python train.py --d_model=192 --d_mlp=768 --norm="layernorm" --norm_eps=1e-06 --bias="none" --optimizer="soap_variant" --decay_shape="pow" --seq_len=512
Each number is 128 + 32 x the weight over its row's rms, rounded and kept within 0 to 255. Layers, rows and columns count from 0. The size above them is the row's rms in percent of the matrix's.

# layer 2 attention key, 128x192, rms 0.226, rows 65-73, columns 0-95
size [ 81  90  93  92  89 107 109 109 105]
[[ 76 176 148  87  93 132 165 152 123  93  79 180  98 116 128  80 170 183 144  82 112 146 119 149 139 129 133 113 153 142 136 124 110  91 149 124 128  69 145 146  70 100 183  88 153 177 132 124  88 102 191 137 130 131 116 138 142 120 138 108 151 122 114 127  94 123  95 120 192 120 148 145  90  61 202 131  81 147 213 149 116 159 152 118 140 191 113  93 120 208 120  96 156 108 143 139]
 [105 198 112 102 153 171 188 121  97 123 148 168 124  99 145  97 182 122 168  14 112 167 117 117 116 160 115  75 159 147 162 104 169 174 186 161 135 133 192 127  79 155  91 107 187 135 111  84 114 173  69 137 184  59 139 130  93 106 145  74 156 119 148 158 129 129 107  59 174  65 133 161 132  89 128  94 127 133 152 132  89 119 174 139 151 122 104 108 178 145 113 103 109 165 178 152]
 [158 179 156  99 150 153 116 104 114 103 164  99 128 111 194 118 115 105  82  70 148 133 142 155  96 161  35  90 158 138 103 138 129  85 127  90 160 150 133 113  77  69 103 131 170 205 135 138 101 144 186 111  75 125 133  84 120 121 115  77 188 122 114 133 167 119 110 140 113  95 147 173 108 115 178 134 111 127  98 129 127 164  99 110 181 180  94 104 108 124 119 136  61  73 123 153]
 [102  87 116  91 179 150 106  97 104 122 113 118 152 111 123 115 155 129 178 153  96 111  89 148 137 232 177  83 177 135 189 161  97  80 170  97  95 179 150 136  91 112 131 118  93 166 125 111 155 118 122 110  97  90 157  87 151  77 151 194 105 173 153 148  96 166  92 126 195 134 127 119 120 158 129 217 148 118 114 185 131 110 104 175 159 192 168 152 198 134 140 122 117 126 131 123]
 [128 137  98 164 141  91  40  56 136 122 135 130 143 130 170 134 100 179  99 132 115 157  94 130 169 147 105 118 129 126 154 140 161  98  99  83  94  99 111 147 110  81 108 109  82  97 184 129 148  81 148 139 141  79 153 138 136 129 153 225 136 151 157 100  77 147 164 125 153  96 109  94 163 152 162 196 140 147 119 177 160  60 181  70 163 105 154 118 154 132 122 105  75  84 127  78]
 [101 137 166  75 153 175 146 148 164 102 125 102 149 160 122 142  85  98 157 157 150 125 157 100  93 165 143 128 101 128  62 114  59 134 174 163  51 161  95 165 143 115 109 184 118 126 145 170 116 188 160 159  64 125 149 137 146 173  33 118 104 141  85 151 113 156 133 119 125 152 147 134 145 109 141 130  84 149  90  95 149 159  85 145 151 244 125  96 108 150 122 154 131  59  98 142]
 [146 150 174 104 123 106  83 113  94  85 126 126 122  88 130 140 159 132 154  74 122 130 125 119 100 129 192 148  70 117 136 105  96 110  67  97  98 162 171  94 103 105 119  89 138 160 178 171  95  94 127 146  99 102 183 108 185 160  89 140 160  86 124 116 118 116 142 105  66 143 130 115 141  80  56 158 138 125 114 151 107 134 174 145 103 145 138 103  99 101 155 124  94 100 147 119]
 [106 106 103 150 127 108 129 106 154 111 148 113 145  89  48  93 147  97 126 161 129 164 153 146 149  84 153 151 150 174 148 133  97 110 110 112  91 112 169  81 170 132 185  84 133 153  86 144 102 147  97 155 132 100 103 117 124 105 114 145 152 116 159  99 150 199 107 130 157 151 141 127  34 128 168 152  76  87 165  82 119  84 133 106  89 140  74 180 127 153 140 156 118 162 133 102]
 [132 102 179 127  90 133 152 130 153  86  71  79  75  84 133 101  85 133 186  99 122 158 147 195 135 138 139 113 104  74 147 160 156  83 112 108 148 171 126 113  93 128 111  78 104 129 134 165  98 147  85 101 118 124  72  83 177 135 183 158 133 155 126 143 120  95  88 135  97 150 126 113 165 181 151 145 145 117  98  59 107 205 169 105 197 105  65  74 102 162 132 129 140 118 105  66]]
# layer 2 attention query, 384x192, rms 0.232, rows 194-201,226-233,258-265, columns 0-95
size [115 114 114  98 111  92 106 114  80  86  75  89  88  80  98  84  70  87  90 102 116 117 126 110]
[[126 160 112 155 193 117 107  83  75 136 119 138 188 189 147 159  96  98 114 193 168  83 153 193 145 135 129 155 135 139  76 160 134 150  73 126 101  84  88  88 175  78 114 155 129  98 144 155  92  78 158 155  65 155 121  82 204  98 149  99 116 181 145 131 102 125 189 228 106 103  90 168 123 142  90 116  88 135 179 117 141 141 158  84 135 174 142 143 139 217 111 118  82 139 107 164]
 [134 114  98 159 167  62 129 129  72 151 120  88 110 123 113 173 118  95 103 140  93 141 120 116  73 103 171 142 151 102 160 137 110 163 105 146 113 131 112 112 140 152 107  75 111 155 144  86  98  94  88 175 179  88 129 167 142 114 193 103 146  89 132 131 130 121 112 161 140 130 143 101 147  92 180 117 129 170  77 132 125 100 176  92 126 157  63  99 122  87 142 143 104 159 114 145]
 [163 155 164 149 102 138 125 143 135  70 119 171 133 116 140 129 116  90 157  85 179 127 122  84 152  81 178 198  91  96 160 178 169 136 132 149 155 100 234 164 123 128 115 180  71 160 173 143 110 157 136 147 160 113 110 132 136 140 111  86 119 166 109 113 168 160 121  93  95  82 149  88  79 153  87 148 115 109 142  79 142 168 154  90  84 154  57  90  44 161  76 142 124 100 153 151]
 [115 111 107 108 114 120 162 139 129 121 125 160  78 152  80 161 124 158 117  98 121 102 129 108 107  78 118  81 108 116 140  97 108 137 162 119 211 157 120 160 134 175 188 166 139 138 134 126 115 120  97 142 174 147 139 132  63 201 179 146  75 113 123 144  98 132 114  92 126 106 103 138 152 111 129 171 164 144 143  82  77 173 173 168  89 137 172 175 117 121 114 178 132  90  83 122]
 [118 152  87 114 136 121 121 105 158 171 138 129 117 149 136  82 180 149  98 115 132 171 149 136 104 176 133 125 169 138 144  92  96 131 113  49 108 151 136 119  77 148 180 173 132 191 134 130 173  67 107 157 166  72  64 108  87 108 161 188 114  89 148 154  91 155  91  95 133  97 165 121 132 162 165 134 165 182 114  97 167  94 146 205 127 126 162 125 118  88 120 110 157 127 174  35]
 [118 158 149  49 171 152 141 127 102  93  93 129 109 117 142 127 105 148 147 156 168  81 121 105 111 141 125 152 132 126 139 164 129 109 155 102 133 108 142 147 104 168 114 164 121 188 101 150 119 157 156  64 170 161 117 123 191  77 144 134 133 147  93 140 117  83 146 149 129 145 133 117 160 104  89  62  21 151 157 143 174  88 125 180 134 137  81  67 128 164 133 130 151 144 106 166]
 [ 70 132 163  66 163  73 129 181  74 102  69 176  91 124  97  82  92 117 123 105 121  93  77  77  64 174 141 116  96 121 168 148 108 139 164 118 196  86  64 127 142 130 101 145 111 143 116 131 101 134 181  95  44 130  91 106 115 136 155 144 143 131 154 156 129  99 157 110 114 123 157 129 165 137 115 108 121 130 219 113 125 157 136  99 126 112 140 124 168 125 131 105 161 134 191 125]
 [131 141 175 130 150 123  96 156 186 100 143 115 192  80  78 148 145 121 112 103 106 170 103 135 113 159 161 183 103 119 124 172 139 171 135 154 127  89 170 109 144 117 145 210  88 136 140 147 154 159 151 159 167 181 169 132 190 142 128 146 170  74 118 100 159 133  87  73 130  98 135 138 130 120 172 102 162 139 109 158 134 102 124 127  91 154 144  79 106 155  63 198 108 165 173 133]
 [120 130 121 140 127  65 116 119 148 200 189 104 158 191 109 162 123 150 150 128 142 130 123 101 192 136 113 116  59 101 141 121 167 137 133 104 184 135 129 138 138 100 140 165 177 115 143 132 143  70 157 125  84 176 113 157  75 155 106 123  66 127 113  93 114 155 131 109 144 107 124 125 118 129  70  99  82  91 180 144 124 138 137 119 145 168 164 142 145 163 173 109 131  68 122 129]
 [139 132 160 128 131 105 118 106  66 143  85  96 120 138 112 156 146 132 148 134 112 100  84 147 130 178 100  94  93  98  86 132 197  42 153 149 143  96 133 124 170 109 112 104 104 164 126 174 102 136 100 148 157 127  57 136  88  74 121 138  54  98 168 125 134 125 130 143 127 141 153 101 114 143 194 139 180 175 104 141 179 141 123  82 125 109  80 175  94 139 118 126 133 159 129 184]
 [148 118  52 128  88 154 174 136 139 131 141 106 114 158 150 160 121 154  99  69 129 167  29 147 104 183 117 119  84  92 140 120 140 138 130 136 127 154 122 188 206 144 124 166 163 110 122 121 153 163 183 121  94 125 122 160 135 126 139  78 109 142  59 109 105 122 106 141  94 140 120 114  91 152 156  93 144 148 132 104 150 150 149 130 203 154 112 160  65 101 133  99 124 114 117 101]
 [135  73 130  98 108 165 142 177  72  77 124 158 176  70 161 123  83 111 136 143 111 134 187 135  57  94 185 116 112 166 125 127 145 178 127 126 107 171 107 139  89  79 153  83 131 133 168  87 125 140 138 125 126 148 138 127 152  99 111 122 153 158 101 189 138 140 150 180 114 117 146 145 158 128  80 173  93  73 119 124  80 180 169 172 101 148 118 134 185  68 150 157 118 169 118  98]
 [120 112 125 156 149 131 172  79 131 170 134  80  90 108  95 133  54 119 106  95 199 143 106 116  73 106 127 155 162 110 128 171 126  52 136  98 185 126 128 132 147 200 114 102 101 169  89 131 122 111  82 141 186 223 121 123 154  19 157 144 142 123 108  75 119 100 142 199 130 200 118 117 162  83 142 124  72 150 112 149  92  36 116 150 102 119  74  92  93 122 119 168 130 196 162 176]
 [142  79 127 141 174 138 176 133 113 158 173 122 132 142 144 163 151 141 121 184  65 120 112 107 156 178 171 172 155 114  88  72 148  83 149 166 189 122  76  85 208 139 141 138 102 133 106 161  97 119  99 162 124 157 123 158  51  71  77 114 116 122 146 118 128 152 142 129 153 168  95 151 119 155 132 137 162 168 126 100 129 176 126 110 127 105 114 141 138 182 140  77 129 113 133 138]
 [108  96  94 152 128 110 101  84 108 233 119 106 179 117 124  78 141 151 133 161 144 106  64 105 168 118 128 114  91 211  83 117 165 137 166 151  91 137 159  95 130 183 162 136 111  72 127 106 111 165 138 135 146 113 117 103 159 157 126 181 127 105 139  81 121 125 127 135 136 166 167 157 194  68  90 143 135 116 179 152 215 126 159  99  74 143 181 198 113  93 101 130 154 176 101 217]
 [184  64  94 167 133  89  98  68  93 102  80 133 186 140 174  91 121 107 117 113 120 119 100 121 122 100 127 140 132 166 127  74 107  92 108 105 173 131 163 125  81  76 137 143 131 168 160 167 144 165 180 119 178  67 119 182 127 136 142 129 157  87 128 159 154 142 165 130 179 120  82 132 100 191 136 130 124  82 204 136  98 108  90 131 159  94 124 156 140 129 128 148  89 104 134 189]
 [109 135 150 153 177 109 163  91 176 108 161  98 126 121 177  68 137 107 156 123 130 108 168 123 122 147 188 227 115 143  95 136 136 191 155 154  82 143 129 145 145 150 110  91 115 146  92 125 147 122 142 132 161 205 112 145 165 149 157  86 144 131 138 181 122  93 187 136  99 135 118 100 151 121 167 114 124 151 108 102 101 148  75 183  70 106 130 144 142 111 154 129 144  60 170 149]
 [125  81  73 143 150 101 151 130  41 115 148 113 109 114 127 116  64  64 144 108 154 119 146 157 141 191 220 192 100 157 159 114 130 156  79 141 114 115 137 123  91  99 124  70 141 167  79 133 108 132 107 130 130 123  90 149 117 152 164 100 134 106 148 223  82 118 147 117 102 170 100 146 146  68 126 112 178 131 186 143 155 218  96 149 146 115 157 185  69 131 162 118 140 111 112 109]
 [172 135 130 159  86  60  96 109 132  50 124 101 131 147  69 147  92  87  93 103 111  88 143 103 133 125 110 147 102  84 175 125 143 174 129 135 145 144 216 167 131 149 199  86  93 124 145 142  59 100 124 126 157  76 120 156 106 148 146  95 114 136 145 145 154 160 152 119 161 140 118 162 166 150  80 126 141  90 136 153 173 179 110 130 158 154 129 182  78 161 111  94 132  85 161 127]
 [117  78  87 111 126 118 135 114 140 146  85 189 128  66 125 106 172 188 146 129 126 111 128 130 119  96 120 130 152  92  63  72 116  25 112 163 126 113  99 169 125 173 158 194  99 142 165 150 108 185 130 144 131 194 119 103 144 166 113 181 167 147  88  92 116 135 121 106 132 145 107 165 144 195 167 170 103 109  66  97 147 166 168 170 121 145 112 110  96 173 109 164 150 111 135  86]
 [ 96 144 138 195  68  92 126 161 134 123  97 109 162 183 160 174 150 133 123 129  84 122 144 103 121 151  76 117 129  97 185 107 111  99  92 171 210  87  98 109 132 109 128 210 120 132 181 172  85 138  98 107 116 133 119 115  66 113 151 125 104 134 168  83 186 199  73 116 191 152 131 118 136 172 132 192 137  76 158 178 129 111 164 136 100 129 158 172 104 122  83 165 146 149 110 154]
 [ 68 153 155 104 152 177 113 122  94 146 121 104 159 125 165 140 132 131  96  88 122 108 125 148  66 144 128 131 136 156 119 170 143 190 141 167 156 121 132  93  90  69  53 114 129 152 122 139 106 133  60  96 110 165 102  95 192 107 169  99  79  91 139 155 164 112 155 142  88  74 121  61 144  55 133  57  86 140 141 182 163 165 136 131 161 140 160 125 168  56 142 168 107 138  93 163]
 [ 84 129 104 128 107  80 165 137 129 103 114 190 100  87 172 119 118 112 135 174 136  88 124 140  99 107 119 120 151 139 116  92 126 130 125 193 194 186 188 155 144 145 190 130 109 168 110 103 127 144  83 169  86  59  70 115 110  86 129 116 195 101 108 122  99  95 140  94 113 155 108 155  95 109 180 146 118 141  51 124 133  78 129 118 232 102 134 120 122  61 120 137 111 110 133  94]
 [143 194 133 109  96 122 103 140 110  95 107 166 179 113  89  93 137 123 126 158  84 162 152 117  82 131 120 108 103 112 135 155 147 105 151 152 151 130 146 100 162 126 186 158 155 103 142 159  85 196 143 176 175 168 162 104  80 100 204 142 120  96 125 108 118 104  92  86 126 104 111 152 133 170 153  74 136 122  82 185 172 121 108 129 168 103  76 110 147 143 138 167 104 111 133 168]]